python train.py --rope_fraction=1.0 --init="normal" --init_std_up=0.158 --init_std_down=0.112 --beta1=0.95 --train_tokens=116300000
Each number is 128 + 32 x the weight over its row's rms, rounded and kept within 0 to 255. Layers, rows and columns count from 0. Numbers have three digits each. The size before them is the row's rms in percent of the matrix's.

# layer 4 MLP down (transposed), 128x64, rms 0.602, rows 52-66, columns 0-63
093:123112149197082097085112153103073137112163143103130133127101084109122140148125155122161105150114158139162097157124089124119158141069062161123110159100150147108174007143146111116131122175147174
099:113167096138142152140066140146118122125157130192158110131133103105117087137147084114134145166115143082117117057179109097053113068109135096176107107147089076128096114154209166142100150161126098
091:108126145214061119168100130131196184155102128107129179185099168174104178142141106162182134119118109151093125091118154144131107111073099095083120122125179177138115121118114158137080127150113113
096:156178113117130103107136133172160160068102111113115104198130092068108096123138105129116145141148143122104147089125126112117210073083219123157130097108199121114126148102117160140118091093113079
104:136101074140176119102113091146128180113156129126120109113133118069121126166101078118124126163089138130138105139071112142188114128115137143097118069161159090075216126165143143087086171139208116
108:164108064140161098139146145115074138115086124089119181167080130121138090176173107116127090105060101071076156153076108151087124138163179149088144151155138099135101096119108158136137160115085083
108:183109179161162140083128178136153163085065095151168166113071160161127137134114198137132150087136172117155120129098175199129140110142172133109159154132145173097150156088092126155095117155098144
093:125067122125113080158100144124184113158112183141157140137108091168140125077154134033106102186136110115140131133103139136111130124090062174110069084116105155109155125105102129145167171143157193
104:147148173140133127178176125116166104113141156055099120148156111170141139155149093125168116107064109164091152087105088140100164135145071101171170157083151075118101089087125186168113110091164121
098:150139144106056137142146164116116108116145185148112098113154119158131096127136164159101096098141117088097165117128086154089203096136161122143152130100146161056161149045174117184106127084121179
088:163105126118125125132170121070153061132116144161166127106136146150096153085125182115194104152113132097145141122152097137093163159123090105154036138104196125090122144111141213107175141151103120
112:119179104165180161126128093144118124154127139180076129152167147169089158144048132111141170121102138153165131184109103171148066137085094126110166129084150105141105066112099172131123093080154159
093:099111117161100144123144147135135112164128129102130149165108115167217144137112071100147109141108098105095109178140155125159121157168125152088109121123140127068117133178150068203086113056082189
104:181101153125120087125149136194121097187130112154122129123143123137142134159128118163095158065085140087163159139073185073145137177162168143121166161068160073104128167134132167161134094133182139
109:104119165194119182102189045053081150072184170113113129101150099102150157145177142119122118096084142138141154118153158093148157085126169125122144133096136176168115160122116132105124139167141114
# layer 4 MLP gate, 128x64, rms 0.422, rows 53-66, columns 0-63
098:203056074093098132135151127099135138083137131107125100164096118130177151129088141129093145195117085096137163177153155155087152134132131137068138094108144118081171144113125136128136071125159205
099:107176101133083114143122133159106078104131121074121175186085203215139106188063111152170173147160130167103144110088161117117133120092158096136107085147120168155104104134157125133134130146111115
101:134172094123166112122082164112096092100066133165137140081130174169127154144161175134129071152152184079144120093142121118123144161172121179138129108152095159092113147129049131097192105071132143
107:086184175090109094142113045159050103092108136154128090183145162101084092138124132134140124095104184160113102155134146122098110107106100090118086170142142151124147104147190111100147157188130123
107:112169138174094144092125152127169130094094129121115081116146155182181114093131131106076140089162119101117140157098170134217183129092078096148077136129175094129110153160150090093155091085147162
110:110139083082115156074142147118120145126043127128151161103081124167124124149203182108116138094141096088149099153110141135106127146121100157112102164061082163099077070094131111189140124134137086
097:179150127128128105163166130133106090136069136124111146135157151097104151102183129136164128187142132086094132221104133159076095091109137150169118124184106153141122092104109171061098103107145059
102:128090124119117110126123102181145077157061107097100098133148140078105136107150140114113124151190107109141222140126084082132154119091154186122090115124154062132155080105145100120208106113143144
095:135145154163136052171105112160129134115126124051114136133143108080000127113078129068103138133100132128123088126133103105120099166116151135132173139112103079142167095141104148099142113105098126
099:090098123108121100094120099167141155164108115139102217160111103119158168203125127148130143153111122149194170091093147101153071121120098140096119181086110156158148121110066110099166162176168143
108:105135172096140115109062125127128130133156141143088151146104177158150134102113114210094132127155137151122198181147165161166141173090037132148135158131131159147080106119084139180104135097158173
093:148121111150127139103168157150077147122134175151098108134155133126138188101174166126115088084110114095124177124156196115142098135116136071186212161140173113129160158120103061110166101117138184
098:134092060113084123136114136088079139096105184075113114130115093164118135122103092127085127094113133108116109110088150157120142109220153141112098109119112110181160128137095059053136109080098085
107:196143146125105119121160082149078151117047175093101116078121161123175127126147116176157111117129133131130189144167140158145128088177209128148124108115140126111129160117091134062102102191155146
# layer 4 MLP up, 128x64, rms 0.434, rows 53-66, columns 0-63
096:130132101130075114090191123134052058118129135089152178117091121141101156097154085132151104097156082133111109166138097165139093142151146173097165141126178102165148116120094093107116155047174131
092:132159108155082134100147139098095127087111163123153070095183152138147033126142081141122064154110117130149123156106135128139142154147170107132053123121095151094076179193170125109119141116180120
102:101177127119060098076163080089121153177132156130149098108134112142067128123140085134122038106104127135118128129179118157127098170143103139126184141119105164113164132106163085140121102067104199
106:155202140110154144195167093166103144132079157125118129146146145083102134133097164192142101091121133154096154112079169117152085116057160089155098170129113194139088092120106131099103155162157128
111:148144118116076121153131105159163104068202148107090100094169124090132096139139136126090153143074158202140141127167143134131073119173126140155150130137178136158119162066124087125141041107150103
108:142103161097127153125164093105132137091093118123129087119178134114115205099122164076112108091072187122143151127142060165117146135121096153148117118136164168119113070135165156037183118152167122
090:153176106163133182119186131106150205142079054154133076132105125124090089153106054157106120129144085132082145097162151157109125135114144113092166139121078096134183106141104109139128080111141169
103:115129094152110091076084148076129162101105130159205152061122090150166120145117114175176108138110111105057094140151147102187161165131156167095119092131112153136099087122085126118145147155085176
095:043099134107134108105153118168150164132152151141119119082141094100111146127146129078100189165183107152142170129102138118136147074112095170115200161079123112107177164160100102130118179075174113
089:143118145145162167084136155125147096145157130115150140079198130133176065070133141097049138125181164162114127160155128144044106109144103116086122135089123158110135153101141137167071175089132148
118:117063157146131145166111105156105096079083104141167103107159152120178178185121155134176083110093159151181120141135108143047106135120145148147100085160105100125151150113082132202134143143075132
089:120143130107142126092140149113103121140110147114101177113123130080090110109150070121141101144131163118099103075159180136143098149143120110121158147083095079058104196103160114056148091174206177
101:133198138102098152158110134105179087117137104178111127126117168106156145121119160140156120105127106113114151136133138156074072184119148115155115107130198239109139146135170157114092183081088111
107:134131091139121083117101087180136187169122130171166144197094103089150085086126113156112120107102107068153096139111072148176152163098129175121137102148133083093175132096110162170135179125136179